{
  "vocab_size": 512,
  "norm_eps": 1e-05,
  "rope_base": 11700.0,
  "qk_norm": false,
  "parallel_block": true,
  "init": "normal",
  "init_mimetic": 0.5,
  "lr_head": 0.00624,
  "final_lr_fraction": 0.0,
  "train_tokens": 136900000,
  "steps": 4178
}
Each number is 128 + 32 x the weight over the matrix's rms, rounded and kept within 0 to 255. Layers, rows and columns count from 0. Numbers have three digits each.

# layer 2 MLP up, 1024x256, rms 0.136, rows 137-162, columns 0-255
154202102163107176130173144103089166133161148143110180130186185141165127066149170126099187094073140166113079133086095116090120133185172156159114098094140114158165106061099115122089148057147136119110143136113106114138127167124072164073123061107092120151102139144116114158160107130096121125133117165187166182122080102143143141181088206112112125163093108130106113137186170130099130080170160140083134128167134161087125129120116159147142110092217153088174178147113107193148134096154097140114079085103146145162154081096111160170130105106113124135117099176161121088144171170190112158113136135180111073151099166149167129114106162145100129140170183232111075168108123166124115123132124110155031138172143104120168114134113147108137124166156114123106128118096193135155141066148128
120106135163089115104196157090080124191089140073120093164161167081187153117086148123149177115107166114167159088170139106154171156103129188065126111144112131127164153109142096139167122099142088118182084144105098128129179112210111144139136160109133111118090097151159058131203163133080157139150122097118157114131118158149145148110103184115118128108131156119136156078120151184222132181068127084148131124127118035121123128107120148171115153149125141063075148156130082130181151153102150145169127087121107145134106137116113131085174178135187131043122176108104160128220105156200111144105108130082163127138101157099151079111167137160127130091082080143145089095096137091095175169119115154135192147106181101146083094134137112147153174135141073183149139123122147070141125093160110
156095138093167141149129124104140147114128133143102171159133116162090155087165096097121141123177078097140150172158122154105137171127189140087140158147175136130146063142137121161101108132134086068142186095181066164098120175112111113130108096140147118139160128121092149091134088194137142147090133120108149135136110138156178218175096140124089113135148166157137177163132117099160121123101106123166139130114122185146120146101149198150036125113089098148115098171145145156158136145059138108124145106132121139124103165115128146132145145116118153198126131161131127145096164112131118144170149166157138127135094145092126145147112140212155126120123107174106152149143163111134158116135190126086140112159147116107126131120117148164166083177149143151183143159085146161098154099103140
169143078118096196141154199093135129083077140104137205076143183164085142174039114169084053142105140070139174198125114220077107105156103125116101134190140090154140064099097142127127115077090101092107091071117196083070155173157130158164117119119098088169176096114100097126054172063077115151148133091137112162092154176123157118130116133094079079072105177108088117113154100121115121205137180144038150130167108151135198111163021101117064095079191166138078118127191088111172085160101117147196131132094107134145157138075136162127104167167099112079187166148133174123133145160038119131131130197094059215143113114074066145162127132116148121124126164076107118104189169127095175148138091125164101142139101064109079196108126126127099153064052133142050109088123143078152125137152232
129051105179142114151063190153124209135163196202154095148119129121072093165097092164091147170083154112211178153094107098196144139163096060033083140147152137121086158098137165136124117092070186078145107101135177143218126137132181132180164099188178151105163185084193132119166124153179076155077118135183196162153112171171177119118115151106135145131167159133139139105141133145089118126130126157105140136148171096118145158204192097085168166155154085125124112135144184101116062173103072143098128094177103125091099123128144087165132142123128127103162120133123136174119142175114171087123144073204104156173142160155112095158112106140071143142203160114160124140124132172174165163180194173061148199111162135137153137113146149203081150162132171122148108113166105140202092107128137
142148201143190160107075113125139135147115084142083134114112193148148064093126141096121182179147099143099134190093120163178112128073146101167156149086184162142135085132185076124171101099128150097174087133020159126153138141102110126129148154137095110089117111060127138099106157081091127116100173088207090141145080149149101101117122109092104115145213066151097145152156139215181156133114081079185092117092071136125134109144222162124140190124157222131132139143147134134170164056150098079148162174185172143151089093115158100170167140174109053135153121146187116126154127151065145066121184106149091124136153171116129146130135119115087163091099133082196128170141032134111113169137124144109165084132152084117170147143106144136107118172145135176143141130145096093170219122119101
109126172188111161098156175082113106136134028204096110196119177136132146139096146123095156145104044099122105155131105085142133133150148167078200074090090151115178123134105121129094131109137081151152210124056109100209177093045103134060187080173161099129079127164147138118164149175090136130113108140144148092134104104119185074114123091146154012152127094097083148160082088124114101094225121099153122116044158116104132085048112106073099079092147109114184077118111165138055045127148130185105203101156136114149198124078168133147106053175135081176147053205146139149100119103085174160124137139159136117148163105143163057110138064109112158084152145146102101139179125191116127133127074165134139144174176141117177101065088055105095097150167062087102101216166140168116138157068159
149103122126153069138161117107097149179109089108132112086081095116102130140158150151099169078107156083092108054099171134143150136167125112154185130133133132160109105116152143075119137162113205094161142084150095081120096134179126163134117186115157094154132171131116080109086150180182135108077101098118127138182086104163165135155117154079129140145146169130173111146147095139112189161123144086149157143071096128095178161175138103189133091117073103118194098079138151188132127168085114104178126138092078111120130072201070121086152141075087098146156165090090089098112084065134107133155159055152135118101091173088132153179125115118150108116105214118172100032097096146130121146129161101167125132189153076113031150179092127064123078123124145157083158140130067175163116161081117
111198126136092062140134089145149095088097084063109133103150160091130134121119125110086123144171153143129095115129116109138121055176118109143120186162123116063113117113091171146175144114141112145108143092138165161101164161168106123075142205161119087101130148141159084195114199118101073176117102135115142139122172176080202145107123112160115134104123126085146157141182113167144137138097113149110123083153086074139101164123095188123129162134082113109145195074145110143136194104112123088194106118114114199138126123099087127095120103138111144118133117148084072127070106159115097120163170137062105121142109057145058113092169136158188134056137108061131152045142143161105160113138119101085117093145112112144144144074154161120147145056082160088106158179146148209197134117085093
071169135122125103137104099136128120177121137130094117130102080160087148185113101114153146135114124107194143150123135076135092168105151087117096115112101165088184114152118154158119075161097138174075120106129154102164132061141098134151104150173152111075146150179112157139161143147122112111187107091065129165108133116139164139142135165109162187102162125164100223156177211111156160124155155089124090140064074149174107101125166149105169170120132127149117041145132066148095116126110096123134065153072152139106124116126141149121112128135182170171156133062123124088126166114104101142144157117135152140106149106102154063139192135162051128078121128121107147103155157123079165171116110129160119181159150158106149071202125119071156161106157161107144103107088104149086095090143112
139167067110076147100147114099107068115159125110119140174165145089154096113126072109183133105120106150137141148178083188116134148098158072112121156085177126144141147108135150137162134146059184096095123132148127135142167078099185112085178108157123110096131140141105085159124096131166115125117136108124123211113151097158129133113072174153092110108135087137121135196152174120144149102108101124115157101095150150150183139147141071109119122088139161098132099140192128165087108147158158143154088144190129151089075127140215156124159144189125150109120115135129119136104091096123145134116165137190094122123144136116128141080163149085118122118177087103123089162164080095156166117137108189105095130148137163127102118080134145124157159092156104195120121108125034130198166175175157
143131169124169080133139083197091105045125141138173121159107159121080086090125080122142160083200084181160148113122107140174154135109085159147116101139126089130115122156105111047066123096133085102149234090121038105152124102075117126114157145159095170115105107132136144090128073110188127094171037129143186080076092136083130110138117128129156127088130138138203151125173143194137140135139134103089171181102098106080148101111092147122094164079096173100168186122117138133168151155099147147099147145159111178098133123160137108134107118111162145115100105151100104129154183096144069097181138121126194114168146145174090091160085172125173126140095102144107106111077120135118111109181156098168097125143111126193039107073111114099099055169081142162106155114128119155077090056061066
076149155117169133128096167081099089107119139146103130157141129151157138089117077123134118131084162143207120112193160148184138116092160126100130112158164057116137109128092135156155170126082135135123131141144090131132166158166110069142117115080144094152136140149044127092117128158146120102107142162128112098115157112142159098152116139119098144134173198123112098126130091097059175149120126155107098164155132119147110066101147118124141101089112106152128156186104186146118121142109173171093075138126149140086070134042116115146125157140123138166074138121163137143110184161141057153116115109133157170157145150114132130150134107091119158149074097160115081163069129133097101121151156128078129177157100082135049089104154116122103154095142136135104144151122149103119110144140177
146123136100118118166130162126111139128151147155157128129162158152149196153144157136095120143091129149084079138161168130150138110157193151168144142153134108164137145151148074146139130135088168150159092107143126162145160175112129127066104128092106115204105146105130132084137122137092171163138122087168152186145106179178110145114145139152083117122143128132126178120171104194124190105094114155103208121129158102075106141048149119163124142077144118096151128164105142143131130160177098148123117110120103190142111126169111110197123147128224151147092141211142120109123141101145101165142091159134152144101140171148114116113110106095176151092098100154096102047167116169135140125146130119101114112141162144124112129105149098146117105112100097142043090115061122169159136118093131
161146094176106145180073156084102182189102112133094080117135118095140207129134197168135159066131125108142090111087114184166142104121123076163167033126153087127073085196137174166115103087127067106083079078152130209134168142166128088179138132154109113134093128073131161139011156114170116102069133136059135134097065187165152129146119125118111139099164114112167140099132134127166103153138123055082155131091101117147151154110147171113114097150125118139132111084179126152146161172152159106139141142204096183145113191072128094160106111225093139107145109097133125221144215046085143122127126159205088117138150181180136155148159128116199132087169147145161156135093139152122054166205056109119095160135096101181129074131123126140086105147098123184159105078145105108077136123086181
055116083090142164122166127111114127122156133174125168188109101145104185115181082184156109137109101133102065161119099131104153163120069157122145114151159152154138083146083172118120140109163127110066146113127137093152116161132116089095126100078153135170107142097141078192147064179129121077160148093052163077149224190151150013113155161098176111144099073111095073115144142157066165152075154080117135135164139109132157149060102113132123114115139127140171073106168155059138083130160064134093132133122162066148158139170096103126140182114086111093135143139097116077083090170186111076148138141083048155176070174070133066144168141190096092047128129138190054156129092068109112108085139111160106057104151169100069105135125157145068108122099121170118175132174191105179125151121136
116148140124155081116120137087125140131082149166150147092115140149105095095075138183104180177086147162130138112220129095169188131058105143124203124128125129129111122122125125117110116135160162170179072144082102119131149155099150205037155075198108113077085136223096099075083088117165157103147169133146140172095094144118124179122143170198140161115183127119166136198116120122157199026122139101184178141173170113159091137113198110105149140162138083144107130127131151125118121142187099111119175129106110138135142081117075090098069104178116119162069058112224088153073070113089125115128161116087153130118148095077066134089160169134103167159082112093080132124095089089111151152094095161169086178074163121123157130100142112144156083151132062176069137119137164126194091106106118
171148161107146132160120144161086151098116189051128173090143121178131139158137111143135100145119127136150090126144135173104126103114126104156131139064128119129165135128136139130148137154133174143135111108131091089128144144139082137092111118118128137085088147159152190166131204139184111211112125056136127109148161119130137122098123102151148105189138157124160115141180147119141138153132171150140113123155117140177096126159146152138127167103155133185189136169129176140115163129117114176099067113148157132156138132096080145166149133145156137097122148087145142118132116170111071140134150106146105116148151112159116147090103138189095086099118132145161170067128092134089143086121091134142145115087104125109173152163128085144163156075085129049114143141120149162110115151176156
151127095081153122125112101128137079134150062138103088127159104134085116128088146138121064127149150132157125116085173145115030135093089122099126133036117167066111133114094152113171134053135154133193121149136115123186100141129180137109158167101094160132145112149147169156119118159126096170150157138126124118103129123170125174184165094175130175156139168098102131179131124140121156149143060117134073134152127140170140128169142124155149152158072138109120150168149109135124141144163135099104102137107073113071160078119157086158152165128145086123116156160155134074114134174057177211132111055139162095129118091175165121165109113115093123179142152148167112085133103128113136130131126181121162198114121123134146084131054178191097061121129158056135165147127123140122144163063154
106104124098162121123091122101164128094100171133182125136125140076142157150149158108074085141114131137141130144062110099129110099146075107142112099111091100135094105138096118125193103088098093128176052133186142119123088134155102096155156149166121065122151108166141087102088101144145198081185141167143109135041102153154114094127116103154150119102088102153092132128110114126137080114138084131115177107088076080193081166148080132097132098066119160144151138170151079145160138093111168140101173115109097115113125137148138061153091108104115135122104120074088127065097048128128084121104140157102120093176136150149055098208131066080133143100128168097141123161102120062138110121101140128093115157079091159103112097100132131120130126085095131139093197120111141140147098143131097
169153130155105173142122130179101126167115144104126115126152092188049097054139112122131124106138103064087124177133105152099166120119139155140174137110164097127183129104094116107151148174142098086202084083141097116123137160117154117161142184099170098080155099066101180149170091151123156139132121117102155208177100112156084150141142088191171112190128098113144132159092156112073141116139140149117186130121150099110147181138148123109212153159145067135125110122082151083097116187101069138132125047117156058120114106113188095131083095115107103105139125138153167170107193168207125110047192111144066136138106101207129104103080179137085124088147174098187124113183102112108176137097141089120121151075134134148110121147156126154097067066109143146095097154128095159140131175098072
173111127135093110092155175165101165158121148169086147122114142160158090157102095143094069079087138066112165101073134135121135107113108122157139117155112071120168053135171106189202132118131153097155142120129101157132096114153154115127126144152110184112139140136146144098133131114151163110121144155056127138090071095107143169154151120101088101181117132167134076124174143143082138161064159101114183143147146134123108139174169137174082151131134132093119119065156137128075131186136146117102095147196093114084147099113147131134150139154091117145125121163094117125165113132149168103157073128118141150134077105133128158146218118157139167115132184074100112141157142140143139108109131204083180151117172138124115158123170136058144116082060133179148066171135145094122131185189094
100157149069127151121143120204138146144110130127137152113138121105143134119160144167123123133130126146148142121062082112132066065173064170156139151094101101115176113117158087163153180076074108132133113168100158141126121149167165131167113122177112112139186175164157089214168137132103116120128130157185112091132069137094125097094123181124107146082104083083126071104139131116159133165149184149107113114088126119099089113144118124179109146133130099067125182150102099069141075137102185099095150095136134122120082142133151121129099154194119145081116112172125087138150147013144097081169111189191146127108139130121119145218115133203144104102109153110134117149167163063120104165139143201104149097109106154101115130071106145128165065183199162122071138129135135133111088177117156
105195144145137164180123093151128104127037168124094149081137162131140128083164178115130117111162117125112170176094099134172106135083135099154121118140114114134183103145173081112141125119114117118138167076130118140136085163144113136166138128172123147129177129139125077173102077183136142141146142198097197113118126107114118104160112079119137125136132139150174206110116154098121187136145118121158095157088136119148125143102130130102106146100075147138108116122167191104141141097076101121125173151118162059131129200134093119145154101119065137133127148153120087101126131073100180110120122167084117085077140110155136088191139146172112193131122122131111098082091175134141132137082180089107142126188110131065178109115143102105139085078129118072146171139178135084120129112176166
123091147170115109108153101138156162103132099124128098149126136113130120093126148149131182100116087127129106120124144115119122129121136108145145116099109133108173108151153128101106085124041088107117166150095115106105139155044130112124149155129126105157200115147159160186126104175128157117097133154108079134107110124090107094138160098152123147081158100077145202116153082118135099073105161137165116113073215167135092130158147123122111113185117174143074147120157085100108116179075138112161116145136147152122191135160107088107119127203123192085129111087162082164118108118157136090109107132094170113136181120143144145146159147159130173150059081140102190160161186095110164126099148133070130147127133136152119138160129124152204114144161123186151122091147075108117106139068099
151137118183043137127164092100147092156161122205160164120116152070117098101121122131086140164123183054104163080169112115134108150167138102079093132115146175102101110166141127138126075115081163149140116165151098116116150147090088139192138151085113121114192103128173139105095146176119156107121139140146046115103123198087151136123076152124123071169175145171102094157105108099119151130102078141141116120126207137132113180124115136154108072152142174120073082100159130156163112135071125141117155167105093155105137125116158057086122117139132104134074147091165147082147117112148120134064096098096159103121186126096131152100186108091087111131108108131208121143120176091161133092145194128138120137104153177164138070121146100159125093162126109093045161100136069122202162137101164